config.yaml
vocab_size: 2048
parallel_block: true
beta2: 0.99
train_tokens: 213000000
Each number is 128 + 32 x the weight over its row's rms, rounded and kept within 0 to 255. Layers, rows and columns count from 0. Numbers have three digits each. The size before them is the row's rms in percent of the matrix's.

# layer 12 MLP down (transposed), 640x160, rms 0.117, rows 270-313, columns 0-159
095:112096115129137088101210127158140137140110162061148121160161129118109107084111145112104170095089132172133150107125140115108111131117134110177121128094060132098159111082164127141147189143111160155174173148109128114114126203128105131145116140142131170122154127142010157080107099095073121161119110183151124134104100145123140123157098148125157088179095223114138183116177118121144189067111091131078094129102155136152146114103122110139095116119141180133111127075121121117191224123091068
104:128122205138164128095134103181109156127132116137099136135103055105079146132157150106127163115099064124146145107113183120186091151109123125151097155140060141145159117067192043056114170144087154100084081146096086117112102158116211124126111099092143171157138110131080094103170138108204109168091189131129150122122112160133132100084100102152098141112132137123137111131148130159153122087178139121211150107067074127143125149117090117129186127093144132100187168150147123129113153126116177
092:065169121159169144177181106145114107137085140057147117125094132078137117158118082123147103105102115113141151130211123146103088088112149109133176128126126113089155101109177163176093130116143150159049109113167107203084143128128084074160154147139165165156127085106123149112135123147110103128126121089156082098136110162137095091092183165156151141155134162199141129101071128131135165108113136164134108136166124119166152173142136148037118146132064050172116053141120085138128193124140092
110:078123104117117152161152131123141134160064142141092104115156120094125040127104086113159174122112133064084132096093176127138127127133146124135058145150165121174129123192129102176123104171157081107166208168130105157149167124153138218128106168097115160169143102079144114140182099095154131103119110206102132127146082118139104125073116133123120102156106086102176138140122136076147114161112109113149074155107122165081133074113145171136110123039098212127151142160181091154149155128137127
109:135159152175154161110151179126125086117068101183154112168157054134139130150138120161150093141084135115138103107132171131158081092128066172140154135087108188164129083114140096148171076160200118110111173155077129093098144126141082061123128130128105070151076150080138102180092129158130138151137092097159143167143161153107069100106126144165169114162138145134093063167118050129145176151106063099134140118138112135089129178115130120160168172106152107167124080122118061149164112088127167
103:135131195102111130083170111125085126167123112097145143123140129143067106167129144109140125064139132116035161071147165106132160137140123179144143054130104157047116128119143165098087146146121144146128145144171172141095124093144142117140171172142118166069172163060134120130143099179167114113096116062146111143123127101090138155174122111067152142152184164086088142138111221191174107145134100123122097163119180089108165164102140160123132111111062140183098124134141159094102127096077131
099:162159106115118114137092045127099174175080119035134162103189128168146128069138105136121111164108114138187080160140173108185165122138102126119138070104110122159080144135173098117139075154165098147145117153174127127189137108079127177188186166097086150131088165135164153119128158108100121154109149103127124150154093167117123123097133110124088194106141162126141089115157103121117217080113137153106183107132051084092147126141114119139143150104156154078118065156170110137116177127127109
100:134111123101120109102073125178093091167085104150114105105108174127092162108150129093164145012102114138158191163129157096110121116119132106061100151156076157163095175197124105146128083206190120062144179110089109135142162174104091163118121125182071124106110126103142095172185063118162153122119166149112098089096133097107120154146134124106139111156125171177140164070129100095121131132112116102132173100154138148167145093140163135168124135090111148107101095134132163203129160143170152
104:121111174095133108124144151115081073111165103184150090113128160098158123107117119109092163096139133126093093065138032120164156107116179121132146143149167118120136088110146087145055158121054119105104164145168112125127141081135121162139133109141176106115102183172144160167185157141128115110134153184167151194172105123126081136097110200109095148175163116109112171092147103133136053097082130065133143148131179129153157117128105167142091091089100136172133165187082158123113084146082180
106:152116171144112198156118090123128087137168168121081140140137153118093087161163134115135162078116126141134135168100079172183065114097081139153107141106135128165178138157172103112154122177109155153145111128093135079133120193072146095148139094094110135169123144079163132113121104113121137099070098091085180160064115162117055063207101153189172153178098129105161038101129147118128096095115117095132074133151136130127124107127133088155133119180112129127059183165152166125120089124134140
095:094073126167119164136109147123111117070136116111128128087112117097143101152183120153132196113079132108148112134124159137103119198108110167106146115105121157171109126169069149106065156099133145096126112119109154113128105113120109126066128121156071145096064092073117103152092190144118120113148180066126109116116147139180200195123143144092098112139143152068131075189156135133133100125103171080154203150116141074148129194121170125093113132201106151150124150185052108176157163105126150
096:182105146123111162159155172120149108229092150147121130162115071107112122167107124122155078130154146136135148134174161143094171128166128082098188124085080146099118148101113140104104190121185195180108118115136135151137111104118143164149146128165163147183129104165054113144140128115132172130107142091085122137103115133104094133086125178106144070122082147188109159124109088120191052101093166050076114140143115153143113089142113148096199138165112084151132148130113163135144044093127100
092:157142120131126127129074091121166121098135123119103065149086106157132168080166126125157172086119130143161138186097117168109084139162106110151178097147144056149112198143093124223136129123139138122102198101124164130122094098115122107126135129120122129121096119081088108121164141137124189136077129094173138123163120093143153153156110110133128094131109108121188074084189143109058152140155142215106150132098141090149212104150157062112138056128147115155116127120087195091159154126106067
102:162129145091147168158143136090151147161089134104143192130144112067167142095134071135129137133173110142172095116146133145153095125145131130158103172097071187131061162121134169152170127091082152175158096147130095106152156182115132129032098133172130140138052141147088157116111138139064130139194166129118152113141138167108092116160138104115126080117143106171105106089132115105108142177122122095088140093096145090110138067103098113181062118092170133141165183198133102069104068113140179
101:113130105142081071138138087124173116176140174170158128141095074196130154189129130126118212082112088118164177150141117083148094117112124132096141110096177127127123132133130086103176067101159123144152135122151156136122177120050098165091147159136140090114136165144128065128099103129100119119173096151191160130143166149123112210081072164098109097140118127139100126186061153130165091167081075152097161100072153141092112153095112120143081133193110152105163169147138097147149137091149153
098:161159130122129116127129104168103104156165088110066111123107154096166173129116140095104146097106142115129165088153118117159171116166097133143138121169175108151125126125157209137071123091068096099135097171108209113087116097117111113152117134140132103115074079156179127077088154093136091079142135083161104087107093155116162189103156128179154118151140178177141070112189131219071076111162098092081107126155136169099179102092106088125149182130140149139157154189139143115099092153114138
092:060123143174090089124091078122132091073102125079137115128101107106093127167125138111059152134132134105142172109146135126194109142103203127110137184158082131151166142162087123126164089111122144110175105175174143129082136114133154118107115143173037057114166147139120120175188100141157096057146131131112121137139099145097088167155140142131080128106150067122128157106131136153152161154122123135137156124177153088218104100115180151099107127085141163153188131066081165109100188126156159
099:082084094144096153127126210140173132174147078133127106127078173175184117145116133134149150165121140095190115151133069155113088102195118109145124167166188155090100079121167115192100107076107118111087074113181164085156099141150123132076115094114126169121193167177122126084098178115169139110080112109088112099118133137143136124114082127167127128135111088130081159107107130154088120100136172132105151154166131129121147109152132123143092041182178133096086131144086104115098112187188144
104:119120098241137093111145098137160119155138185133130149126161143153123160145146066075169094099121126116157138077120105182124081104105115108101162149220074135151091139125125171102108129187110131150118111149136128128168080120160082110127088135092138120132116137177160065137085112122137121161119106118149117108075190163170045115139153173118112108160150128138135143159111149165208146141117081130163106057136021173133120126086068161124139159110110163111119152156119090143142094113121128
101:112099103081149123103070127166121125121156115184161164089164093190110111113157128146153183091171119136138166110086138056159102131147103088156167133129156112166101060138062128095119111182150167134147103120118091076134150135123180086169166141113129170130130044089136102136173088095135101211132148145119153108156135165118104175146150199059135153123113129131065146097178151103172075148130092141121137169082133106147118128197125171091078139126134172081135116100154151108093119095122121
106:115123087096140143101166127079114121157111140138150105086130156153170074183138138139108140125165127106150149156123094166102111145112120139143183096105160102085163107182160133133094093112121092106152137140101145127139159130113169124126158142155123094062167123120081102109155128152122104192040089201120201121183180163132110106102106108116162085151094179180105152136140158110121135052093090102115088178150075148124140142148183134196076137142135117110148148187095146111083103019111119
107:152092128166160100102161112152126123134093139137122111113126134142069161092136137163168062109116145143147175148115167155097166107150149145075094094064073129098088054148161141121138049180110185136087152140103095138127129187141145121144120202033069101130114092077212106146125085194123143110156159130135161150136131163109123181105106120153096125107163168115139078123102089123130097178071142099122115090187195160133157114128153144114123147146105073133125139119135110162105094105099161
088:117071090140162087118160115194160096104127105116162126049106119123169200115116145118080097152143146145156168200102150140127130083135178125107142086136100166140156131179069116134135098153130121138127093149104152112139154116086153120101102147120123112073135082130142130164127182161118106165135144084129161117160122137097113161113104081125122122176103162132041158097137138105081214133093075152126092123163098136187134092120114078089100194129117146085144106123167189171118193155187062
100:192065096119076135130123073121116179176138155179127111128124179113137123099122106134086163105099114128100138041172060127107168145179138101116135122143142161110124186156116164184130156136118099098120099118181112114152120099154114043094101156139105128142173143116089139160108072133109124118199115130148128117097107169082180174172112107112189082097075151078135138176118138156133101227068149124189126130109116143144113164137161116159093089116147132109133142166064111096137127157139157
089:130196105187176128160146093114130164125152111103081126140171105101159158082083113118166148173125128097063146065171118104109113157082120113082117129121148190198119167126153186122106180143126130093110093117190121168131131154157103093219110146085120141134130170110098110141145110108082101112151121140140092176091171108166098109131103142113156119130099108176174142098143161110102142136177123130096106123101083137088076114121114117127130129075143085149129168109158103086163255092140133
104:113113204181145091131136112211154090113145130114108103126137091082117091103091159105154137131182141098157150084057093092095193139092080161142147129150162151172161100119123076134099057122100139156107176187082147146075137104169080123112108126078113075171130109130131131164123151081141116128106127113081142101092117157159115100139147153092117102124093122155194162175162148102177078100141135131082076150165113127175132177150132162063124135115154110156171151121155155093135089163159195
094:113131138188135166113135084179150097158183112163127129172124111134128131154087123086118132177132108085121137126103211095127081112111133128148136111122133129076144100166121135108124107128096109145086093125106181188129094063061114137194144081141156139131056171205131178135095097154106115086171051109106202184110136176079120134127185087126142132136160154139085104107114177154141132094155158149128120121169130109123136198092055164140123128113109131112146116106123127171164120047121096
106:109131141121135099143150094123126136121163134132087099104134117129138112198167105161152150120120082166134121120195204147135169112150142119126160115180112072123079114162167140165152136150113169097090142150255089140140063114063148134079123120181099146136102171097115105173098137042073134145141124146116143121134118100188131171134177140186120161104158069153153131140153116120160130100090123076121165119129094133086073086129139127141136086137075112125149063104123122121118184124159076
093:156122138107074058112110130147181091076136170093141127164121163156144117155150172150121041149142175137109146126113084130157124110115143162165058114116139143138117147159133134131146126096055127072077101125165118179164116137141139142100124219159121165151133167104140125104119144161105171147143122124095146110138048044155150146096178138099145084189081133133165099167112105107048163130170101121133125122167114148175144104191085105076134158128107095115107136150096101132114205171109140
101:117150123063108143119108118149129174083165106063081146111121136091132111140135105167117094129086102143097114113016170080169130148153092189107130080141163106139111113104175120080138098088151135131108181132045156131065171154124127151149145171121159127077160090091106131108127135172114142115145144182096122134120139110115164151068143150146155139080125127117130109150147201102185207097180188166105153112110135109101157079183165127132140102109150121140088140140103160148125208137084150
094:125132202168164109107120116087092159100140154156139167133087132083132146126160163148122164182055187115135140086189110126205112124089104132114186101148086131062136106119087120064131094160154152023132081138164113090133114170121152124058170083135142098075133182142146104075180140141149156166153123134111169102115127129104167162122133198113150140162080122062123140102145124147105177141151137108104162125156139104107157099120152111115125100114138080099167115093093089147108078158149117
102:135163092135031133160128140149143138145178149123148154137102099100127146115171123125087128099144140176072144090130162108140179172130099180166124135143089102079127170106111096123150107063099153147134174203132138067094106147157170138156113132124153138139122144104081119083097127095142115116149147116156113118172130101129170090199103127190095102149141124101098134106119142078111083124135114195129101081176173126123105095094141161194205059101045168132110145085088110156164071138128163
095:118044058130135117129119137116206155099129124089183096101171146143164105114131125134106130088138115124127091120161158141144173176156164134129147121135184207107131114117114093100108198126068171126125150134105132062111125113083147156153114158115082131157121089111126100112139095159079100162116075163139133142096089174119181072131099123102142157088161124142116114134071125130178128148170139127090096154072157162126195202130146194150097154106136173084153094156142037126120160177121133
100:117143174109137136129182099129138147115164130102091103085157159117122156180097142141122137165084124129107091092179170103145163113109085148149115096121129138158106111080085130168136144071171119108162115065182145100090161162148106061133084159187090147134133110111177109173119111159142081091158160090134117149113147086078167101120111097109160186098087117034165096135055138207126094201170135102087114132107174135148107128106131118144143141141202124127135108124149127145145046124131188
102:090111146136135137154141208134155120180133147149133121127116045124120141227169067142143073069164139129153158112150185145137170083111101045099093182085097168175116172132095076102180152112119103123112126169135120137127147098130152112103090119127177124156104147186138088116137094070114066110142132153083110143133143136172127165102135108145129110115126101145137130120115060129160094089131119093120115129130109148151114162168156191094125098095106090103183116158166188139075110126209149
144:092134089142107162121114135163081108102168148212136177160146133070127127150114180126144106122129115145088137108072076148147110133139108198136067091107134069071118100191151179145072137134120100110125151131111130126154131112143122163148192174150141090134095142149194119149165116081160132120123135119122190118126110127125139101163165141123172086103144129147174135142124108157138009095118134161098114160134140172172163115128098103092134138124090124117142143112122148089126000068122102
091:103147062134171152127133085160197118048178089126130174138098101143106113156142154101208141125146052196173153156109171127115192134101090103152121103165143148134192092171080149124125117090103136150114091181113080107120108122092143122081147111114077112097115116174162152133141151143110088106137151109140147130154111167118107147125124094142149157131110071079132072123129195098139170115188174153100180173132097149110101118106118081059135124125129133091130127091135168073117166197157141
094:120153062102125171112110200126180194064137094102100087107122124120168116117138117152137130080138150116090136123104106143106150106085159172119108134088165142099122103075104137193127144140123127163131090112141124163107107148140130147212119098130161103155112130079112093127124168109142176072108197159177144136139132151089070096091163137142117058176163146104096132132192037114179214073185156134118124149092181103116141117104140100117114100138118117128112114140151172127128182170147172
103:102195118162107149062140148151109093135184082168079134162160120102097128089103146125144097180171103176115086085176135072136112085080175126119092139186121117043101183075148120064117100160040141118125111101178134127155123119143170159112154168189105131162155159128161106124157132160177156122088161127131136124116105135142175150138072157130079076149176118123171152165154133112132093211124088090102135129110128145104110150120164114166073104150105142163090154125121105104132125119159092
104:087094087158167085130098082153164128126176133134134134170067136131088163151085164124190098106122123091136128170120151101149130081103106148126137129116083103158137114169113136091095164132146171123081076137072100133107091147108065167131123134097102134158146181148132144149106130109162119112167097120135178169122075157178107081177066131163134102162191074136150145092173167123153117074134129182110144193111148110143065153039093131103167115151181148113179166076145153170086105127093131
088:165167088123105131177069120164119111102167142149134180123071097155093122157086126144154157086085118153106106158141104111122123133085150043117120138160175176149120179192174106124173119172180103122116091096114132099116114118116073116140174135098150087138096125141121087127145122117131114198143182121150129102160129112182125080130081144089085120141188131116111159059116132138100129159150140157189117140142084033139123138146113064156165223135163112078115113145126150162159119112067160
096:133192120145159101168088097130082128189122101072169109122126135195106127153094131141109178108081183081104171102075125132114131148162087098102114149171108127152116118154152084117139111177156123156140110136112150086152132083119062175177105100131124105113149141085101072138116158075161094086075150136060119098130149100096094125069215122155192198122097188094111137120144130102109208150125113141091118150162103162087163140152091166132139128108113149156141101143153113183121141181142161
098:077116179156134146129119162162152107131134096041169092143139152152148148182094117115138106136148102119090153115102171146117060151170125111174048177141165094164114143153142048082101129149126147129102175133054173097082117113147117118181092138087133104170166110153093158125100152114095142105152108075132159159087157139201074113099179105189089160191119077160164121102136148110141179101131132127141116149147123098155080136085195094123117121124144126072166107142081145124108140131124081
104:169099134083141110120166136081129053076114113090120140117172102093130132076165162121161100136100137138127196111150137109130152091127136153142171133138134108155138131127152106157092204092106118140199110187120150156193101136150110206092135150180149154128114116163155090087109200065075109102094120135126080109111134185157126142047090067114111123165130128161107140155136090154134158112146101122159095127146077185145126159172143188091061138153147120129167156113095077108073144167108133
# layer 12 MLP up, 640x160, rms 0.12, rows 271-314, columns 0-159
099:187122115171149101106133131085137079149139143143072130185127142133151109077149157110116125199071172147034077078093174138121105150172135157151099160189106158109101082138119152129131124130172066123138141152119116144144156132145121096158132126171194160112108167115086161126137104135094146173158100127166162127093141126115137080098086181187076112102176098120122161148155119170101115141133164127144172094094113073082155088092156202097150175169151138047166138149113070120125127124106117
095:137093124081134113152094111150117077076142141117080130088179153182094107150117160156096164091117140140139132097101129200118130153141088096153092127149217163140197155087159140091150110095127103090170170171106145106058132132132172105141155079095149120092116105135094105137200123121095157094116149148110176098164075134146159118154085114124064153068126116084110082128160146125137130167115124099159142069071163141084114084086123181157149129153122162146130139125078148041163131119131189
111:125068105140130110148145093101162098145097143170127125127102099187122138124112118093142113132156109137137095094094073151123076104129163087124106121116188104156114190129114103089186119153155185157184116147085179132148115108133132117159085142098170134079149103091174210133151185074137140077120130117126184147177137140157154165114129025062132115104175132087139120185182130134123066143152123125178161089126099163139183110151115097109083092131154054086127135162165168127102125148160120
106:205142149174151138127140162121126137135107144159094110124194139089109077135129131161095125126131102083091164113102136153145019150105217103125077123180151094184179123073140100143090182082120110143118111158075133167171100150090125126146178136066081162135093123110131136099075099130176082105102140140138133109093073138070095120128131101127138150150142111168153124129167099143127106139147131095109116102141176066091203110106087078138171089170132168142128080176161141122133144084139127
098:186121056192143113150174129125139156151122214138189093128094113134088104145084077093093150116169155120113125134075086171164114139085171126108084164178150088140110129149147121150170127158150080125112177106119191152127132174102119130116114173112076119141117076040107140160060126144074087149124139140130118094116162096136176119109154121170104127137145130177169163112154118163114072121109190108162127117108119127066174110102108147103147155102171066141157138124162119161100075112139065
107:153096215147118109109150107085166056100132153153131073132154168109063150130145160137096141092183166169089105118056077168119128102150154137134179092176152172095144158142135111217144179126150106136126141102138182130100195172116109115101139105116196179113141092087059195167112072088074167155114119158149098128119162126147123149100126116169132140103102112129118135132153102164106119167139151110106136079185123141155133134144087091093075158164152151148119158126075153084150114135122116
103:166102118128164125168113117156152095077129140142128074146135128144099077064151139169163100121104114097083140194128171147071132163145163089100084133117118164150128140061116096172028167096138089141090118158074138144175140159086127114137100151168155060136123077149150109085108147139134109050179144178169151172178190169169091105115109075107139098097127110119115129118122150140130093084141160165149139124158166152168132148139107147121094161191149077123094115173088158142125104093166097
105:129110092163077160156152071116151157087124223162131122132175092158112119083153138109171171132093125153138167149081132120074134146167106180180123131165143160157161121133141118099190176070153088141093154166117124120127070152102172113124114081190097115095123123116150086151091095099126176112111120081105127139107118083129154068142084086124131142099146087163078145105085119131090126168188159140168153138194058130057116116145055107124161185155150111096117142089107137139154115104144113
103:160111142115144106126177101129136100117123119164162102208132191139156087128125113142140086149130093175136068091142099157133099143138125165099105136092126117144089197089105125143150137043132123220175138183112134162072083136125097161131166123089089119128135071088102134117150177129123174089056125094149121136154119164136140129129113116147063138125123094118162103105158138056087087215148116147191125087115092127167156130122132103132130135157137104125200046192141151121136125158163146
103:158116152119106086123157178124157103135151151103109090177111183160184130135129096206110099074207114114136063142034106089070048107098144113132132150126111117095183153107103111153137088120179087120144198112106159126110137136143134108156136150150140144112108072128121126055148045121131128110100142106112138179175136124061126106140106170131165142152138093157111125125153126142111100150122075156120128055072155134153133121145104150134138130145173060195082120132166136077133111122152089
100:165093109193123129134176093144130104129169134127154070110158153125145063117143147114100178166150081120122132095102105090128111113135125129100143151152132138160123080132138067153059168125111148161145103159131134114176216125108154130132158209171141149145106109175165114149134085177131128066089111080074160109109103113083098096072073167081083189088167115176170158098128154159082094157158099112159119121119125093098154147113141098186175134122150128145106112137167063098175110075132087
098:154082101085150214093151207118180074138105132157158118147131137135177154092115120128156153123131106110133150102140073143100111116139162164159109091104175080081156138101107162116157115115078099139148118154153151156118083157112197133173170139170153173088150139191220196082098112119097150103098129119127112118105104118164056121142079063152076155082109124112081126122165102117110111123124131134099100096111104108084090161136097109121165164157090168069106123187142161077110121142147124
103:125080138102167121149178140133168137120143164138096203103126123137114107109172115149153140097166134084179158072115138107095094145129129171154104126131202101182149104100071136112155129097129149161140123166093161073194136134138185121136121137127140129122138107149089112085155096116127066149129085228180144088180154110180122154064113089075091095091161174130068119062171076150133131124121127132206157147153139070130142179124079144135130119114105100091139140106112159105078117144173115
099:170139057157132123151100161066144182114103104153119132085085159122064145196158181104092159115138153174064097095106130160117126158109148134207104178170115147106137137125185126088160162201092117123119091121119114164112171186134131126100125120117108155137096069105106136097172113151099132097127168203134073119137111135134147090105084137103117130134138094126184086087120151121117108146152195079178107141096168123105153129153130164086143156166076130173111090134111162096173087063151152
102:155117129163121114109117140135170093116117111153097125162082100185172104141112170187114125148096182133108109093049075112139088158047166135114142126145189141088135156116155186184088098070150155154121112136104133123183171128065098105091141102110175113085112123144133112127172108128107169139098119188154140127195074132123123071170089139058149128045166096124158176109112123115156117157117109132111149150141154101107164158128135116165135146115123103104138156154146145086063104089208087
098:141126086168164141204098108078130154162138101126149128095104160143109141111148123129110129066176127131092118107105138176093121165095144158141189111112080114146094156084115124099129156151113087135145072092113080133125181117137156128129097139141119177194091120102131134080112084106086163111139112097144096100175172104116174064091145163078126175126134103094122086116115169199107139192109188187161146061116138080054115098152093090145127166210174117066081129121133130134130135126153123
100:195147206151143129172139084099126048110145101157177115106122207129143117083104095102105161133103078131115133123101122166095132123165146128136154087130164119166115156153148097146133169149127084135102135148142168099109151129108121135190094080116128110076134152069119138069181065142119125135148178192174098166070092143120122108130083077163125093137140060196100141127117130131105140174097136135144137087113048094085192125105104117090141146137157138178143123121092123168169095085147179
106:135028057123191135157109150077089175110147144106113085171146111143127130144136126158117120169154089110082121164174158180107135170112136204076143131133071148148123101128159094088104173169166086143132139138116164176102109155124116162173181122161160125101135110111113111146152138120139109131083146151145154099196158174161115151131093176076109152104155090117124114058102131170088112154106140071101131140096151122086145160196123164122158155161170108116115116210122064084123094126163152
101:126151157154150182143125152112181106179151173141117119119170148147122132122158115071153063154091110136107135065082116058155128108124146113116102086151121104160110088205118073139198132116134073119124129174134187108133168177133109114138131088083113171111097145157140170111079092152139140094107150075136154164146147134099122096133132153108087149125153131108137096106166145122121131110066216090155157091152109134161217112120151099194168160103164167175119165160087093074111079110170117
108:133109070147085149132080170142132138088147132170122081092154169137130076114131088119144117126106110116121159077143068179095132155150110161122129119188150129173163079165056125116125171173114128201151097166096173141173135114179175125126109166149063116174125112112149114100116127157158121078121128138085077115179130132143106109107135166132113130136186124212110173127137118134097073145125153098172125190176141152094133119108110153130095098156158157121134142085045114073148073048096111
107:121079088089106159096145140120156083166189101144122114136098113171181153146155164184093105128114154141140130058106143144141109142140200125092149178174104171137124145086115131084177176127139147130148096136096127138146153149088167165166096093111128113145155071154083146052116119186134111092093107153123055132178124138219152119100077082130074143111124143159048171082154211087075097169146121140135112114146122145171153162099109114147113151130166129131159130137148158125128106093166102
097:142123209105096145160132174063149116125133148123133122134146126141132195104167111142080111087126098136051100104100127176087127094132181123181084120116176094109133095081146145131093127172145079129192146115106138123108154150131099066118147159200143155125121177144065159096176107047158164140145156165160121151094146100137141104124122208156160153085134128119169132159127130206118122141078152100136129136113108103132126133135124094180209119158111115142178125094144127064133110122043132
099:142094157121163128185143140085113143113168102125129145103127060135091100152128064168139129116128171113109127190139175087140143151085079159118124119161190100135136186161073107114124133092147124189182112163154126150138144124073177137179132090145163114140135138140144091077164142099111127064129114132187131175200092176139122059150112117083118127124120101109146148156134137114069050085173112064102115135093074113128164114112065190159126140126123110110206114067142127147113127114134173
100:155094134138111155090104173131150168107126145119162174159077203147075109173097154165130137092086103120080119186085139101121087112152139169116147075100162107174144129121148106133183103123107130191119127140099152145100057111156128113093170141127117169074096103127110177105081145127170115138135132113131115067171132117112155119078119106132095178104159167118103116147151120108171098079065142119115219099142173072120154086077117181160104167170195143105165058101114128112162145102169120
096:196097113182098126169084150073142133145164082128129104140152095174132084126067151141155161142106121140054132090077118108139078110209130145147104080175165153106176148107105153089153130153152082163144173163090126128130148178136115163161100067122104124152120126103131155138131074153055197162110203177145076156112188105150106160143142114124081113140135104126172114093127078104114128174143141135117142085149166155095116095150081137176125115133077150090125172201090155137117125129127144
089:131152114119151124177153209121186129111116134156110083111120149146126158117143133126185105137140099166117063107115156148152098146154163149177105175119128160086136123067126052143175134120154143154137199106110176092145090158163138194143068121136099164107169085093131143147182107065122087124139126155160081092188119085139116103150088138147011146104121115107108149083144129108153140123098145164163141080106072149128160070178123142142090132147107110099107092174164162092086133138136174
104:123132087151113149110165150096162162137124077136096110127174118153134116051178067190203106092158124124137128188101090136145080179109124113153145119107187121142176135110116141091151141121105133142123167161139165112135147140167152173117170128113084143080143097087065166150157112148081129112127136071176104161186062099208100173097107082153070172179144107160127145118142144176070136192133152128111129110107148120137152112172116111144163120156103117126090148142078129163063076145097150
099:092123157090174119146125097115117126107171064211116087066112096087061150087094148153094127073173188137159067126122174092104110184165123125094126145098131175143125113113081166174190142138176127123092154162127102154145143135128177130103139100132131145095063121082109133126108139203094120108120071085150112117135164131074175142071059101178141112107174106210100139117135150135158099194111187154150118136156148140126153128111163136173133163150145131105141126109157145134103136109151087
094:120134083161169158054148104081148133174128133179086132148158111116104119123090110173202160096154112141131085158113100124078138103125171114140124070117145118101096188135170129124144158107146131133121176142112151090150144070156132099114127130073117127088148104132127145105139102119067166119162169109169140139163139192163120128176122050186124133103125082139179161112193121108081013150119132064086148158133135104162102162108119104163139151156183159135125054121108125126096070093140151
095:166122137155118177129086160094121097151119128180140083102099086186061057090139085146124128128139096144084137097133120139087078152154203164130179102103144126120099132101127148152100137107109074159170205141114164098128125140064136094112094082127195142179143120162177115158093109156125139105115111134112125190123209160155118148192178067110130120083140133099166148122093166166158123177096091112147147158104151120061157162102136139144182130126137128141175110100101137116197080098134124
101:175140125044178136090088112111135103138164186154157118089132143141146130082113155147156112113132081127124149159084064137144110182166111139124166084107168140155151117086096115125108132117149133140159128205116160151095154115139141109127165161090142143158102107184176163141120030166104119125072153101113124114117106135119199170139125141186094146128112086095179168135108161129109090137144185176086177143080101085103153114117123150090117110141189060199171094123156082143087094115168140
099:141119099128095120127083167071204142153127120174173082122128113121138087107123094081115068125130145069175129099151131156109105154116146142090106148176118104111057130169142093174207093159143069129135111202108107054121133139165150095112176136181140116131149069150148165144094098116087121126120144131142129108141040087135118133112119167055065144136185119120156124132157143151070100169084142170117095121150138108164158098175137123132106104154143091120139098168196168170124141100168149
100:184149175141165131072139161125136141126226126146153130110120117144102048090088158113139109094131135085099108117100116103131126094115123138114116049117114102181138108142090112212134107124204131170167131120121113143173113182183164124115162111069101140086163107051133153108096132136082116101117136113131181123140129112070154130125098037151152151116150115136155158118121139162130106134150171124108071078168158154159137108088144157129128144160155080071208090165159130127159114072135111
102:140114161064139164145170106134164158117151090156094099164107060134153147109083108154150148150100151140111108092135105077117099173137117189152102142137120151194160082133128188121186121130168120100184080158087177141112133170124168116105122149108150201182138126111153104160061154089141090153168120114115032088154104129148168105110087135144116107061176124153128121120191119110121108133095106087128152092136088153122133128102077136197143088150163121063163103160115105075079130136172135
109:121147097177134112123128132096200112170164144133150143137137160208085124085131109147125088072111137179114135116104170145138113170118160194130128072136155158160206112156110084086143143072152112167173088108049098155151082151168080135151148139122139124127125154102130093066156080131116133186034147131123134137132116104119188105112098132136119180085183153169095132088110184128065084131143188143140139111162090162065144103130160164091121149141131118095122123160115134078143090101142139
096:127118143168182116119140152073157160129122158125163122127112111158195099142121133123135100125119167037106096088088077111134096107192159167121132102091110096094069104111169093124165185094108097126195158138103167147104141119148219128120085145185139124079146135145179168112124122072092194125117085100144100174117171128116103052093102152136065123103151121175126134139142130116115139146128155124137158053134122130156174099123167143132098122166130047171134153182134090085115136079125116
099:164097090120139162135203125132138126133104113099104137140111131102125143024175080140055120137095110134143160122114133098132121109111120120201069145080142113153122108125135116188155110064184107098182111106077099185150127153143130127130154127179159146130161080156101151063128135117081163154118152155114111141153153098198104064156040078142102144105129179152174145128147163139094112156138152111189168130087139079122121093180079135155103131161149121131088114168113155116129106191109084
103:148059155171157211134114076128108131081164199173152126072109168162128100149091137145119139125120141141084117137142097125090124157175146132142159126101123169132113089161098121101097155093129053170108199114100161109108110116131160118107167182138158116104112098107150174147135127143069154090145153114130148085092120134162172102110103140224138139144160089140083127079168103124047126156111159075111122089123127158086160113108088130195209158114130085115122158133120169163120130162105076
101:123125148108159153150179159048120179141124141119099105154130172127045156094134101135134123149123202186109108122102080170135076226179128169159138136100166177124103168150161163081132141099160115109180122125090165100112152171171134107113125124140102113165084023139103126105171105099130124113115128137140108102160141153133187112133123101112031129130106124149134132123135075185080118150117116124181147069153143136123115115150102126152072141141137095136105077183118179099163106170145128
094:098118182149161155126177092134163148191095108164133077179130121148185143115109105129139143130117130074122154136111138071088091109169215150089119100114142052123113067122140156112160148106093118163138163167082165179148172123158134091077108090149183228108123113136094159098137186136130163077080131107154135157102110144122180133097092200138158115101109163188142137150108124114094098086118126159107126097144166111167144178107069124114118134157127125163125064137125134116136118084178090
097:066065118175144108147143098041163099087139110140115155175147151145173195103134130152169103108163071155139095101115098108138132148125107140159103078090169112142116151077105193115063187104106119193158119158133113150152108117180127083111115086114093146135148074099190115126148132119123169112133114128099126129127102125112117141164142113146053100140152060139096058175161165127092107164169164172139120100148117113144122141157080089199118135183149065152101079167130128112147151098168114
096:199059096130136134154088104138090147161167188138156169054157149189065133127146180122135189087108140176092149086114128135113163164136087089120143061150157152142173130135178091108141159046125126089077124154070104121128140181170097143138174121107105121135178128088123158103107052128070089191097157149099109110126068111162102179095074140092121130089138135157121132102114111149126121114134111097138129109108135168132145220134131152093101140156095118131139125109156132101153112155144158
101:174103132102162152150052103142204181136112121152100066105163114137067168148099038155108141084108106155162179157059114150110094115112097131110144154088110138127105161101161098116105123107132091156155124100100098097183069181127153111166141083153180083148124075132139161087107116100156162116119137143144106126107158152153115129153135173106112136163156141179092172140152168135139089168133177146131154083187146091098132138139098110183106151166091047119117145133164131068125075115139073
097:126153135158120170185154120106195138117168175151139137121123135149096161085152133129130104087129126160161045146109104073116077137121187125205114146137135123123169195135133127080173122147114083120157176128098156203138120171172125103161047151086164125092115069159108103084103126168147122089085132173109100109133141107208113132079143113118145091123094165115150152097124146081137114214142127140149137154208158086103130085124129169149142111112114123132138083142118110129065068150130093